Each number is 50 + 12 x the weight over the matrix's rms, rounded and kept within 0 to 99. Layers, rows and columns count from 0.

# gate: layer 6 MLP gate, 512x192, rms 0.0978, rows 62-73, columns 0-191
# up: layer 6 MLP up, 512x192, rms 0.0961, rows 62-73, columns 0-191
# down: layer 6 MLP down (transposed), 512x192, rms 0.0946, rows 62-73, columns 0-191
gate62:47 57 62 57 61 45 50 37 21 75 55 57 37 40 35 44 39 48 56 87 38 44 56 40 50 60 32 47 70 46 49 56 67 62 42 49 60 30 52 33 51 63 57 64 69 64 49 60 38 71 54 37 64 47 78 38 66 32 60 47 53 26 67 25 57 35 51 59 58 57 65 56 72 55 44 72 71 73 46 33 46 43 67 57 47 48 64 37 48 45 39 74 48 51 45 47 44 73 48 67 49 56 57 64 58 48 33 40 56 50 55 68 60 66 45 56 42 48 38 48 59 78 65 42 65 66 48 35 49 49 50 29 47 79 51 60 52 38 56 65 25 32 56 34 44 61 45 32 61 42 40 58 73 47 35 34 53 59 52 32 49 71 35 52 64 33 53 44 66 51 44 48 31 55 41 39 40 40 48 45 59 37 36 44 59 48 48 47 50 38 43 52
up62:44 46 68 29 40 61 32 39 32 61 62 42 24 74 60 54 44 42 68 46 32 44 65 30 57 49 56 67 44 44 36 44 51 40 63 48 24 36 50 48 31 40 61 51 74 61 35 77 61 46 33 54 66 59 69 46 33 41 40 54 51 37 48 56 39 46 36 52 59 51 54 40 48 44 23 43 51 41 29 59 55 36 87 60 41 37 39 44 41 62 67 64 53 30 82 34 48 19 49 47 66 45 70 76 68 60 44 52 59 68 52 39 56 28 49 63 41 56 44 78 78 36 44 68 55 40 48 80 53 49 65 36 58 67 66 35 67 40 47 64 43 16 37 52 47 49 74 50 50 42 52 59 55 37 48 47 40 57 48 56 62 68 54 46 56 73 66 46 53 62 56 36 41 54 55 30 47 39 49 58 53 55 37 62 62 59 45 48 49 52 67 32
down62:47 18 79 25 45 48 49 06 43 33 32 42 58 52 50 62 68 26 50 34 64 48 61 43 32 53 51 30 52 41 55 27 47 46 62 35 43 63 35 42 56 40 55 30 64 50 55 38 46 46 58 53 66 63 41 56 28 45 56 50 61 46 55 34 54 55 51 47 63 48 43 44 57 20 60 64 73 59 44 45 46 31 68 57 47 35 29 41 52 46 65 40 58 45 35 35 71 55 46 46 70 62 59 52 63 52 67 45 76 60 36 44 43 46 47 32 41 29 44 53 53 34 38 56 45 28 56 51 49 43 48 48 57 57 60 40 50 49 39 29 45 55 61 80 54 27 20 32 42 58 48 28 53 43 66 61 49 72 34 56 69 51 41 37 61 67 49 56 50 39 63 55 68 43 53 31 60 12 60 30 28 35 43 48 46 50 38 44 35 62 58 36
gate63:47 61 42 62 41 51 55 54 53 49 37 72 67 21 48 49 44 64 48 64 48 52 66 59 47 51 47 47 50 36 46 49 60 46 34 69 72 41 47 48 50 38 76 41 60 57 73 28 59 60 38 41 59 54 51 50 41 48 47 38 78 63 56 55 62 48 02 59 43 57 45 40 45 80 73 56 52 50 56 63 32 49 52 63 44 38 38 72 43 58 14 28 36 62 66 64 48 54 79 36 43 49 56 64 54 45 47 77 62 62 52 46 40 37 44 51 50 57 56 65 36 66 62 60 59 49 23 56 56 42 36 72 73 60 63 45 56 45 72 46 40 53 54 36 42 68 46 37 53 37 40 55 46 45 42 48 78 62 54 53 63 41 37 54 41 56 48 37 39 51 49 26 66 50 55 36 53 50 36 45 50 52 56 42 54 54 55 77 50 22 75 63
up63:37 55 64 49 46 67 33 68 73 59 50 57 50 65 37 39 35 23 35 54 57 37 28 45 60 44 33 57 46 35 50 41 57 67 18 53 25 36 69 58 42 75 60 50 36 51 58 52 42 37 65 60 66 47 57 57 50 49 33 43 55 41 59 48 23 27 35 65 30 50 52 62 42 31 52 59 70 52 54 39 47 63 44 39 51 77 62 40 47 41 46 51 55 42 68 41 50 56 61 61 60 56 40 38 57 52 33 52 42 49 50 51 70 51 60 73 51 38 55 29 43 75 41 47 31 58 38 28 46 45 40 32 41 53 43 67 53 46 41 58 49 62 70 46 63 39 34 51 66 58 55 31 58 46 40 60 48 51 46 46 60 60 51 73 52 14 64 48 64 59 55 50 37 48 42 62 39 59 42 37 59 30 53 54 20 34 42 52 43 29 51 77
down63:44 46 49 49 66 55 70 50 43 34 25 38 53 36 54 68 48 39 54 52 32 59 75 37 57 58 40 49 64 51 52 47 55 40 38 22 38 63 72 63 35 31 59 59 63 26 72 64 40 49 50 48 45 77 47 57 39 60 37 47 46 60 66 36 42 53 36 53 63 66 65 39 70 48 78 28 39 47 67 63 60 48 46 39 64 69 52 54 58 51 50 65 62 46 63 50 79 39 59 40 57 66 51 36 66 66 58 44 47 61 60 61 51 29 53 49 61 61 45 70 56 51 51 44 67 49 54 59 49 56 48 62 66 53 71 54 50 51 44 65 26 40 31 56 70 57 22 61 49 48 53 52 59 61 34 21 49 69 71 43 57 67 74 58 64 56 53 34 52 59 74 47 32 59 49 34 55 48 48 45 50 67 68 46 50 33 47 63 45 55 49 65
gate64:39 32 44 46 62 68 70 61 35 70 50 41 47 53 48 59 46 34 36 66 39 21 47 57 61 52 34 56 77 55 68 74 39 72 52 48 57 73 40 63 59 66 31 76 49 40 46 65 54 40 32 35 30 41 52 66 60 54 44 63 56 54 43 55 42 63 50 48 30 54 46 54 42 64 64 53 63 71 45 56 60 56 45 55 31 45 35 60 55 59 38 62 42 61 47 35 46 77 27 70 27 40 53 38 35 53 44 80 29 65 47 58 41 57 57 34 53 43 58 43 67 67 62 39 43 65 44 45 48 47 47 58 59 54 49 43 38 63 69 43 35 43 45 55 56 49 63 54 72 57 54 29 53 45 63 58 38 55 55 51 38 66 30 71 38 45 55 43 59 53 77 57 47 36 40 65 45 43 74 36 28 65 38 57 57 65 29 58 52 41 30 57
up64:55 66 39 47 65 49 33 45 65 33 58 42 53 24 50 56 34 35 54 43 44 44 44 43 53 39 52 48 59 53 73 70 41 28 62 42 52 46 56 56 22 48 71 45 54 51 45 53 47 73 40 58 31 45 43 47 64 33 42 61 50 59 38 63 61 42 68 61 35 36 57 44 50 47 44 66 52 30 25 53 61 37 45 37 57 33 64 47 51 55 58 48 65 62 71 43 43 64 59 56 51 73 37 52 62 33 65 36 46 60 44 51 40 45 50 30 43 46 66 37 41 60 51 31 50 63 40 33 39 56 42 58 57 54 47 51 39 49 32 38 39 62 55 45 46 55 37 57 56 55 50 59 53 72 49 33 56 45 32 36 35 57 40 42 71 50 49 65 56 37 52 56 34 49 35 78 56 55 37 47 66 47 69 59 39 36 56 57 43 16 57 40
down64:18 69 20 51 64 44 58 40 58 64 60 54 49 56 46 44 44 58 43 68 34 25 58 60 52 73 49 41 50 56 58 45 64 46 53 70 47 61 56 44 43 40 40 53 35 56 36 67 73 61 44 64 55 25 37 54 68 38 39 52 31 41 20 61 45 51 46 43 45 36 38 59 43 57 58 58 72 23 36 32 47 45 29 60 46 57 54 33 57 43 35 61 46 47 46 40 39 50 49 41 52 62 61 64 43 59 55 30 48 60 60 47 67 66 73 59 41 57 30 49 71 49 38 29 65 59 56 64 43 39 57 54 53 55 31 52 44 58 57 67 49 54 43 36 51 55 37 59 45 43 47 56 55 51 33 56 57 30 41 54 56 55 41 34 48 43 65 51 46 53 77 21 44 50 47 70 48 80 54 47 36 45 46 49 37 46 41 56 59 32 31 40
gate65:76 39 43 62 71 38 40 50 35 44 31 45 68 56 49 40 67 73 38 43 56 44 74 58 55 28 58 52 60 50 61 46 54 67 57 27 41 38 60 75 38 33 60 50 43 58 55 48 63 55 40 48 36 59 48 56 36 53 39 57 54 47 51 30 55 53 56 63 41 42 43 35 47 54 40 64 54 46 47 37 52 35 43 61 30 37 49 41 35 27 23 58 29 45 60 41 59 54 37 49 58 42 59 60 58 52 64 56 37 66 33 62 48 50 39 50 54 47 44 59 59 78 44 60 31 54 41 72 61 56 43 55 54 53 67 49 39 59 84 54 49 34 34 54 57 38 62 39 44 61 47 39 54 35 36 48 60 35 53 41 45 57 59 65 37 30 31 51 61 57 59 42 36 63 33 32 36 41 87 39 56 34 49 63 24 67 33 60 62 21 39 50
up65:50 40 41 77 51 53 47 62 43 64 49 43 47 46 76 46 35 50 48 40 56 50 46 36 52 53 40 54 46 51 44 46 39 68 44 44 68 53 68 67 18 70 30 55 43 73 49 51 63 60 43 37 46 64 80 56 49 38 62 65 74 48 50 35 44 54 72 60 63 55 46 38 43 53 37 51 48 58 59 54 51 58 41 56 46 48 46 54 37 33 41 34 44 26 58 49 39 48 32 40 62 38 52 65 48 70 49 60 55 59 45 41 46 30 31 75 58 64 41 74 56 44 24 47 40 49 40 66 54 47 44 31 52 40 57 46 66 70 59 44 54 48 55 39 56 16 69 45 65 49 65 45 43 50 49 70 49 26 57 51 65 34 40 62 38 49 37 64 56 65 35 48 36 51 44 44 42 42 75 55 36 54 61 31 45 48 65 60 47 43 60 67
down65:52 16 83 50 55 48 54 57 34 54 72 21 56 29 46 28 30 43 33 50 40 49 55 46 49 34 73 63 48 55 42 44 60 38 48 63 51 53 40 70 40 44 50 47 54 35 65 36 55 73 28 53 33 76 26 62 45 45 50 44 58 61 61 38 72 27 57 53 62 44 40 71 52 50 52 50 63 30 68 67 50 39 59 43 33 41 56 62 66 54 50 33 30 55 46 54 52 48 42 51 61 45 52 73 41 38 34 40 50 39 59 63 46 38 60 52 48 51 45 56 48 56 61 55 64 52 49 34 34 61 26 63 47 46 48 46 55 38 61 36 48 43 32 51 58 48 49 48 61 61 49 65 53 39 58 38 45 45 45 50 71 36 56 72 40 60 67 56 36 64 47 33 68 53 62 36 44 36 46 63 49 67 49 42 37 36 56 29 63 53 44 50
gate66:52 58 52 53 48 62 54 64 47 52 54 66 58 64 54 50 63 51 41 55 56 45 31 57 49 44 44 64 39 23 53 62 60 38 51 42 51 28 57 47 53 47 70 53 48 54 53 54 64 57 56 16 36 31 65 57 54 40 62 42 42 45 43 41 43 58 59 38 50 72 42 51 55 46 47 55 57 70 46 56 50 48 66 49 34 46 64 37 65 23 34 49 49 39 33 32 50 70 55 49 46 46 67 50 41 59 55 59 27 33 59 77 45 61 52 50 36 45 46 45 43 73 67 60 52 40 55 51 51 81 47 46 23 55 46 43 42 25 59 35 20 25 47 19 62 57 42 46 47 40 47 55 43 43 56 57 69 56 90 35 40 49 53 45 65 48 42 46 53 48 48 30 34 53 45 69 44 29 56 66 40 48 47 48 52 56 50 41 49 62 48 45
up66:44 42 48 46 55 71 54 62 53 58 55 38 45 59 54 41 56 57 42 65 40 28 62 43 62 56 53 76 62 57 45 58 66 64 63 63 47 59 46 32 46 43 13 63 41 52 54 46 36 68 42 48 41 56 54 50 61 45 59 55 38 51 55 62 46 36 39 46 49 53 47 62 41 57 42 38 48 70 56 38 69 44 35 38 54 43 81 33 53 66 52 50 35 58 37 48 55 34 55 53 65 56 52 61 43 43 49 77 37 32 43 50 55 43 61 57 43 55 52 43 44 60 81 22 46 62 35 66 62 54 26 51 48 63 85 52 56 43 59 63 50 48 34 59 53 69 63 46 67 53 36 46 55 53 70 39 41 45 28 48 36 45 26 45 19 49 64 70 59 28 48 67 35 58 54 47 36 53 60 42 44 58 59 45 69 61 38 45 44 52 42 56
down66:27 57 50 47 38 54 38 27 44 41 43 68 53 35 39 74 35 59 44 73 44 49 66 41 41 51 50 31 45 62 45 53 41 55 34 50 52 38 48 50 55 47 61 74 34 53 28 33 53 30 53 35 46 64 59 72 56 62 36 58 32 53 35 67 53 65 71 40 39 58 55 42 46 69 47 53 53 56 55 48 47 52 57 35 44 24 50 47 58 56 55 48 57 61 78 49 39 56 48 66 54 41 51 80 34 44 48 36 45 42 48 64 36 54 27 37 29 44 45 66 54 70 44 52 46 71 30 41 43 68 38 75 51 36 57 53 50 56 45 55 54 32 50 37 61 65 44 79 56 60 46 65 56 42 54 70 60 65 58 70 42 79 45 32 31 50 70 39 48 54 48 52 42 49 64 47 42 50 65 60 54 55 48 52 65 79 41 47 69 62 52 56
gate67:57 40 31 50 41 63 40 63 52 40 41 42 54 60 49 35 43 46 44 41 65 41 43 48 72 43 64 66 43 29 68 54 32 55 55 28 72 40 60 57 24 63 45 39 52 50 43 53 57 56 58 50 50 49 42 60 39 32 57 41 41 52 65 61 44 67 50 49 48 51 65 44 37 45 60 47 45 46 37 70 64 42 43 56 29 43 49 45 47 52 62 18 62 35 55 52 58 69 58 56 47 52 51 46 64 44 38 54 44 74 50 51 44 56 36 65 65 35 53 55 61 58 37 50 55 40 41 53 54 46 48 42 63 71 40 32 30 42 40 44 38 53 60 34 54 63 62 46 57 37 50 51 38 58 56 33 40 37 57 49 54 49 54 16 54 54 42 48 27 23 46 60 39 34 55 56 48 50 49 50 60 70 47 73 58 68 40 44 44 38 45 58
up67:43 46 43 44 48 43 48 45 52 65 68 45 49 71 49 46 69 67 56 31 53 28 42 45 58 30 44 60 39 36 43 53 59 58 56 36 45 51 42 59 41 51 49 58 63 50 39 40 50 39 43 38 53 53 57 50 63 34 41 49 47 47 53 56 43 58 55 39 71 56 37 50 69 44 70 58 50 33 55 66 23 52 34 62 58 55 58 78 32 36 45 71 53 47 56 45 45 59 46 48 47 50 42 57 61 35 41 52 46 77 62 58 30 37 58 59 43 51 41 33 56 29 33 45 64 64 64 30 58 38 39 55 51 51 78 64 50 48 34 43 65 32 61 42 54 54 50 53 44 39 49 41 39 49 53 51 47 31 37 60 71 43 55 60 57 47 48 35 55 71 44 54 49 51 72 37 59 52 42 56 41 89 46 48 27 41 62 65 55 40 67 59
down67:41 58 45 54 46 64 61 69 51 62 61 54 61 57 67 53 25 25 64 60 33 52 53 57 57 53 51 62 57 42 49 36 50 48 44 51 34 29 46 42 57 38 19 59 39 50 60 38 38 47 47 60 75 32 68 46 59 36 79 51 33 51 58 51 53 67 33 50 46 57 38 57 49 76 57 59 84 55 40 47 44 68 48 32 48 42 44 45 43 52 43 54 54 71 53 47 53 39 46 51 48 56 51 42 64 61 56 39 42 53 37 46 61 52 50 70 36 31 34 60 41 47 67 35 46 51 55 63 31 49 41 62 26 60 24 54 51 45 66 57 46 44 52 61 50 39 52 44 76 39 32 75 65 56 57 31 51 56 44 51 52 34 52 57 37 75 27 45 40 58 48 62 48 46 71 52 45 69 59 49 49 58 40 43 46 43 56 35 63 45 33 58
gate68:45 53 55 74 59 50 52 50 40 43 40 59 65 43 67 41 59 48 58 68 69 78 41 74 53 51 47 51 44 36 51 43 54 31 65 32 47 48 30 35 45 57 52 71 46 60 53 71 30 47 83 52 53 55 64 42 30 50 55 48 31 40 62 29 49 45 47 36 61 33 85 41 34 52 50 32 55 40 58 42 39 40 34 43 72 41 64 56 67 42 13 45 40 45 55 60 43 49 54 57 79 57 41 59 40 39 43 57 52 48 47 72 69 34 45 67 46 33 47 53 36 62 57 42 51 50 71 62 61 34 26 35 41 50 43 51 71 51 53 45 44 60 49 58 66 59 55 75 71 30 42 34 50 58 63 52 78 52 32 44 57 60 42 42 32 58 53 50 62 40 58 60 36 64 60 58 62 36 46 44 50 48 52 58 48 46 33 40 67 64 45 58
up68:64 48 52 63 50 43 52 56 46 54 64 48 63 30 60 41 48 40 51 52 47 62 52 72 52 80 58 34 45 68 46 61 42 64 73 35 48 54 56 35 37 66 48 34 49 72 65 55 55 61 51 48 55 49 59 44 46 56 45 47 58 68 45 54 48 42 61 56 43 53 46 47 28 51 62 52 53 42 49 62 52 59 69 70 39 40 59 42 68 31 42 33 21 53 35 55 42 34 25 62 19 52 48 60 45 70 44 42 51 39 48 55 53 39 47 32 62 50 80 40 61 54 52 33 48 79 75 43 42 73 56 50 53 55 65 56 53 55 35 46 56 51 42 59 73 61 26 36 77 30 39 47 45 53 34 49 35 60 43 40 66 72 74 48 53 36 55 47 50 47 47 50 43 29 47 42 37 49 28 52 66 42 46 63 76 37 55 53 49 58 64 59
down68:51 71 40 60 64 44 46 39 48 56 53 54 35 27 56 47 63 68 71 35 34 64 50 43 58 63 47 43 35 39 45 47 50 58 71 51 48 50 39 39 39 51 52 45 56 37 70 44 44 47 33 13 56 41 33 32 51 43 56 26 71 58 42 62 19 45 50 39 44 47 32 46 46 48 39 38 35 59 50 40 52 59 55 36 68 42 38 33 39 60 52 47 55 44 41 48 52 55 32 41 57 41 43 52 61 46 37 27 40 37 30 45 46 54 68 27 53 42 25 57 16 61 66 34 64 39 57 44 37 46 68 51 38 54 38 29 38 73 34 64 38 46 48 40 52 55 51 41 60 35 46 59 44 75 37 48 58 51 52 40 60 54 46 52 56 52 47 51 50 58 39 56 65 65 56 53 80 41 65 45 55 35 50 45 61 35 65 43 39 38 54 49
gate69:54 57 56 51 70 66 35 45 48 39 60 39 52 70 43 62 67 60 73 35 61 70 32 53 52 33 58 80 39 54 61 29 64 48 52 65 52 53 40 36 40 61 70 62 53 54 79 53 41 51 48 47 44 56 47 52 51 47 51 56 62 63 48 31 26 61 49 50 55 19 37 54 48 42 61 56 58 42 61 45 27 48 37 37 40 42 55 14 53 48 43 37 38 55 53 62 62 61 58 58 60 47 55 43 37 54 44 52 34 70 43 63 52 62 33 41 45 32 57 43 47 58 54 64 55 59 37 37 54 45 44 45 39 49 28 43 62 56 54 47 27 43 53 57 50 54 48 54 70 70 25 25 57 41 54 66 16 46 47 52 48 40 55 29 29 54 40 41 19 44 61 48 38 27 49 60 36 57 48 50 55 39 35 53 54 31 44 52 50 44 35 48
up69:47 54 45 57 41 52 54 59 36 29 39 53 58 40 66 27 51 52 43 76 34 35 35 42 57 64 42 62 56 42 48 61 48 30 45 57 36 62 44 56 31 28 51 48 54 48 52 41 50 62 41 56 28 53 53 72 41 53 44 39 34 43 64 45 77 45 54 57 54 54 60 53 47 64 46 62 40 53 41 53 66 44 53 37 55 70 51 52 50 54 68 64 51 66 62 41 63 60 50 46 50 38 35 49 61 37 61 59 64 53 72 61 43 34 68 41 41 29 66 51 38 41 52 30 54 17 54 60 67 66 46 50 58 59 61 34 65 47 35 41 46 40 60 23 54 50 58 45 43 61 72 24 61 55 40 57 36 46 27 43 54 53 57 39 66 39 59 62 62 42 57 21 35 61 42 53 68 51 46 32 50 69 43 65 66 61 52 74 50 54 61 42
down69:30 55 20 40 50 54 21 27 54 56 29 54 41 44 51 50 46 64 49 50 49 38 69 36 42 49 36 44 54 39 51 43 57 33 43 42 59 42 66 50 59 28 53 41 44 52 57 60 58 63 58 59 57 57 48 56 67 37 65 58 29 55 48 60 59 58 45 44 67 57 70 49 68 42 43 35 55 28 40 42 35 37 59 88 48 58 49 49 59 47 55 49 55 69 41 36 49 45 47 51 51 48 77 59 75 67 41 50 43 56 48 51 56 46 33 53 46 66 50 51 78 48 47 38 53 47 48 53 54 45 71 66 48 56 66 42 61 43 47 59 69 53 30 56 58 67 47 51 35 29 50 40 35 52 31 46 63 58 58 35 54 66 59 52 62 22 55 46 54 43 49 64 43 34 38 62 60 64 46 44 59 45 61 52 70 77 47 43 66 60 62 49
gate70:34 49 24 48 46 51 31 46 64 48 38 55 55 41 67 50 45 50 42 72 44 48 55 41 71 47 59 61 46 44 54 53 63 54 56 41 43 51 60 29 55 49 38 55 62 60 57 48 48 50 26 58 44 53 61 38 35 46 40 70 54 33 72 36 46 59 71 61 58 29 50 36 29 44 50 65 43 52 33 67 66 35 62 46 42 29 45 60 58 57 41 40 75 33 57 47 46 60 53 50 41 38 51 60 49 45 65 45 61 48 38 50 50 43 41 43 50 35 57 54 70 65 39 54 43 52 55 45 54 32 42 53 61 65 39 43 66 52 35 52 54 52 51 38 40 52 59 56 69 57 50 43 54 56 33 54 49 60 58 51 57 60 66 62 57 38 41 36 51 60 71 43 50 56 23 42 77 69 65 40 29 37 55 61 50 72 71 48 30 56 51 49
up70:32 54 38 33 55 60 36 51 55 51 50 46 65 39 49 55 52 52 52 72 23 45 58 33 62 58 40 64 46 34 62 61 24 62 57 35 53 41 55 59 51 47 32 57 71 38 57 48 38 57 44 55 63 46 47 64 37 71 50 60 60 60 53 54 67 62 67 65 70 52 31 53 26 42 37 53 44 36 37 92 58 37 57 43 45 41 60 68 52 55 66 57 83 31 55 56 38 42 35 56 31 30 39 51 63 35 51 35 63 39 55 37 29 55 57 44 53 58 60 46 67 48 39 49 59 53 47 42 49 42 34 54 60 55 39 44 60 45 47 50 59 50 63 30 44 49 55 52 58 64 60 54 52 54 28 49 37 52 48 43 67 51 54 70 54 33 47 44 53 62 62 43 60 44 36 50 55 71 62 42 49 45 55 56 45 55 49 56 49 67 40 40
down70:56 76 76 54 40 52 70 34 61 61 59 31 60 68 54 40 59 54 58 45 39 44 40 32 58 50 53 57 61 62 60 54 41 39 52 49 48 44 48 59 47 36 51 57 60 66 74 37 47 55 59 48 61 50 72 63 53 49 51 35 56 65 32 64 48 48 77 46 41 58 51 57 57 76 54 28 26 55 69 46 51 62 53 51 49 74 42 38 69 39 50 52 83 49 45 48 72 50 55 70 48 60 46 59 54 40 28 49 53 70 42 37 16 52 55 50 27 38 49 52 56 46 44 68 59 37 55 60 40 37 41 48 53 51 49 39 41 42 44 50 41 51 34 45 51 48 36 57 40 64 60 59 49 59 53 30 50 61 64 28 55 44 50 52 42 51 58 41 61 55 59 54 60 46 58 70 52 53 55 56 52 62 45 49 60 37 33 60 28 43 37 36
gate71:71 48 53 46 71 25 44 62 12 50 51 58 21 37 62 45 47 60 55 65 64 42 62 50 26 48 57 50 54 66 60 64 68 43 36 55 48 68 58 57 36 30 41 71 44 75 61 49 46 41 47 61 54 64 34 45 32 36 44 55 37 41 48 45 53 69 36 50 58 59 40 39 64 50 67 71 48 45 56 36 47 41 26 42 61 55 58 54 51 54 59 83 51 38 34 46 52 51 37 37 55 49 58 45 29 32 40 50 46 55 71 68 72 38 49 61 67 56 35 59 62 61 55 48 63 79 56 65 48 22 43 46 47 36 40 50 62 50 52 68 45 57 43 47 53 52 57 61 46 74 56 52 62 48 59 32 56 56 46 56 47 62 59 43 45 74 46 54 48 54 53 63 54 37 49 53 48 50 60 32 31 56 68 57 53 41 36 69 45 36 52 40
up71:57 38 57 44 60 51 28 68 47 48 53 66 45 61 60 45 32 85 47 62 41 70 59 49 63 44 48 59 33 43 64 45 40 39 68 50 34 41 50 39 51 76 69 32 32 45 67 40 38 23 51 47 79 38 45 45 49 42 41 54 64 28 66 50 57 58 60 34 31 47 26 48 30 50 81 60 51 34 53 47 23 52 47 46 40 34 52 70 41 56 45 53 46 44 48 66 60 46 49 31 58 58 51 30 34 48 56 50 69 37 54 42 25 37 54 43 68 55 34 59 46 51 46 52 63 55 45 32 34 47 37 41 47 39 55 51 58 46 65 69 43 50 61 49 67 50 81 57 46 31 59 70 40 45 45 46 28 61 58 70 33 57 42 57 57 56 35 57 55 41 45 55 53 58 52 50 52 46 74 57 52 75 48 56 52 50 41 49 46 48 44 69
down71:50 36 49 41 47 55 52 66 63 58 62 46 68 44 54 52 55 60 76 69 27 46 55 45 40 44 44 68 27 71 49 66 45 43 48 42 54 34 45 45 60 61 44 40 40 61 37 56 29 58 53 56 53 51 33 55 37 38 40 66 62 47 45 62 51 66 70 57 52 47 48 42 61 27 54 51 51 39 52 36 26 60 17 34 55 62 30 34 63 56 54 65 54 71 59 56 72 33 55 49 43 63 54 55 30 37 59 47 41 56 62 53 46 63 35 36 60 48 45 62 31 54 49 43 61 53 63 69 56 46 36 40 26 67 48 50 34 38 32 46 58 75 57 69 41 58 19 31 48 55 24 53 52 33 49 80 66 56 56 72 46 43 62 28 51 46 64 62 51 38 53 58 64 60 36 54 49 53 36 45 57 37 33 43 61 62 55 59 44 73 54 46
gate72:46 57 45 47 66 71 56 55 52 55 44 63 18 58 51 44 53 56 42 59 29 45 43 74 58 60 72 52 36 48 40 53 50 51 61 56 41 79 45 63 53 49 48 42 70 52 42 52 54 32 62 54 42 55 40 41 34 41 54 70 61 53 78 54 55 57 42 53 62 60 26 43 34 55 41 59 57 32 50 33 38 61 60 45 39 35 49 54 36 53 40 55 54 33 52 44 61 49 43 55 58 51 34 55 61 59 49 60 52 67 38 60 51 45 35 47 59 48 49 22 56 41 52 54 44 74 44 67 51 23 23 68 59 32 62 32 62 52 57 57 50 63 36 41 49 63 55 62 45 40 42 76 64 33 50 53 54 63 84 66 50 48 46 49 11 82 44 53 56 43 60 43 34 53 41 43 57 61 66 47 35 35 52 41 29 47 54 41 57 59 49 69
up72:50 47 45 45 54 53 49 44 54 60 62 63 35 48 54 64 72 57 65 65 47 50 32 58 47 68 48 80 17 59 53 38 60 50 58 56 33 70 26 58 58 59 34 36 41 51 39 53 52 38 55 41 42 46 44 61 38 48 39 55 58 48 62 64 54 51 39 62 62 49 51 46 38 37 49 51 58 58 50 46 35 46 58 66 47 60 43 35 27 58 46 44 27 67 60 61 41 43 56 66 68 50 33 76 46 65 61 51 42 49 63 71 60 37 42 29 75 62 38 60 50 49 56 44 45 50 40 64 73 55 35 63 42 51 37 41 59 45 54 34 57 69 56 46 45 68 30 61 33 28 40 61 69 40 42 46 64 65 51 55 49 30 73 60 55 74 45 40 58 60 72 45 54 66 51 32 64 47 52 32 54 47 47 44 20 43 61 13 48 58 59 61
down72:40 68 86 47 57 49 51 35 62 60 61 58 60 38 43 44 24 61 56 47 67 59 54 41 50 50 27 26 71 38 70 66 58 75 55 52 43 34 46 49 39 64 44 58 22 42 74 48 40 76 52 44 62 45 66 55 68 42 58 46 67 59 40 65 55 40 59 46 42 57 59 49 62 55 49 52 37 50 56 41 48 70 56 56 35 48 56 62 57 48 64 79 57 36 60 53 60 40 63 55 46 48 54 49 56 50 43 42 58 34 40 52 58 53 51 67 46 52 34 47 43 62 53 41 70 52 42 54 57 50 45 60 52 61 41 58 61 44 35 68 39 49 45 40 51 42 31 52 48 46 62 65 33 54 44 51 49 34 46 31 49 47 51 46 56 40 45 43 60 49 52 50 32 56 56 60 29 41 67 48 49 44 50 72 57 32 37 57 66 51 54 41
gate73:52 46 37 54 58 58 54 50 55 51 47 61 70 60 54 61 56 48 56 58 30 37 16 11 58 46 44 51 41 33 43 57 57 51 32 53 65 46 35 46 23 59 65 57 71 53 57 47 47 33 32 34 43 49 57 40 50 28 68 33 39 45 60 45 63 38 33 63 65 52 27 42 61 67 42 72 36 78 59 38 47 40 57 32 46 73 46 48 60 41 76 75 42 51 54 39 49 63 50 52 55 51 73 36 47 48 62 35 56 54 51 38 47 43 45 56 34 43 20 55 39 56 52 53 68 37 70 51 45 53 69 57 45 51 36 60 50 72 45 37 42 46 56 32 60 37 45 62 50 70 43 46 50 58 58 48 55 39 45 61 35 53 53 32 65 66 33 39 54 46 44 48 57 64 43 50 46 40 54 39 66 62 56 73 67 41 46 61 41 50 36 47
up73:61 49 41 40 48 53 40 50 59 71 51 37 56 57 39 52 45 54 53 52 25 53 49 44 51 52 50 55 57 55 65 57 34 36 42 38 36 33 75 58 52 68 38 27 43 50 61 64 51 37 44 40 59 57 63 62 46 58 60 41 45 53 46 55 60 76 49 44 83 52 48 39 45 59 52 53 58 63 70 62 55 58 47 60 40 72 31 79 37 44 43 62 47 48 51 31 58 59 48 46 32 28 52 43 33 48 44 47 68 39 36 45 64 60 42 38 55 51 49 22 50 56 48 65 41 62 57 41 53 50 50 53 64 57 64 43 61 56 66 65 62 71 58 31 37 47 49 35 45 44 27 58 33 36 28 59 38 51 63 53 22 50 54 49 52 46 46 43 77 51 42 39 55 48 75 41 53 55 45 47 61 49 73 73 39 67 47 54 77 54 77 57
down73:61 25 44 31 58 53 62 68 43 41 54 48 47 66 51 51 42 46 64 37 47 48 33 50 64 53 41 49 55 43 63 46 39 43 41 45 44 49 38 62 43 44 60 36 60 26 75 50 41 46 26 34 66 55 43 47 45 39 56 43 38 69 62 47 63 56 45 57 43 51 30 64 42 33 38 50 43 83 39 27 59 48 61 45 67 32 53 66 62 29 54 73 49 43 38 61 62 56 33 53 48 42 30 34 38 46 66 54 60 49 51 44 51 50 59 40 40 27 36 38 66 45 59 60 58 52 51 47 53 36 63 53 51 41 46 42 27 64 61 35 43 56 55 66 55 51 56 46 51 61 43 73 36 48 42 64 49 58 46 66 46 43 54 36 52 52 12 38 62 60 48 49 69 69 54 45 51 40 59 54 62 42 26 41 29 51 49 37 36 28 47 43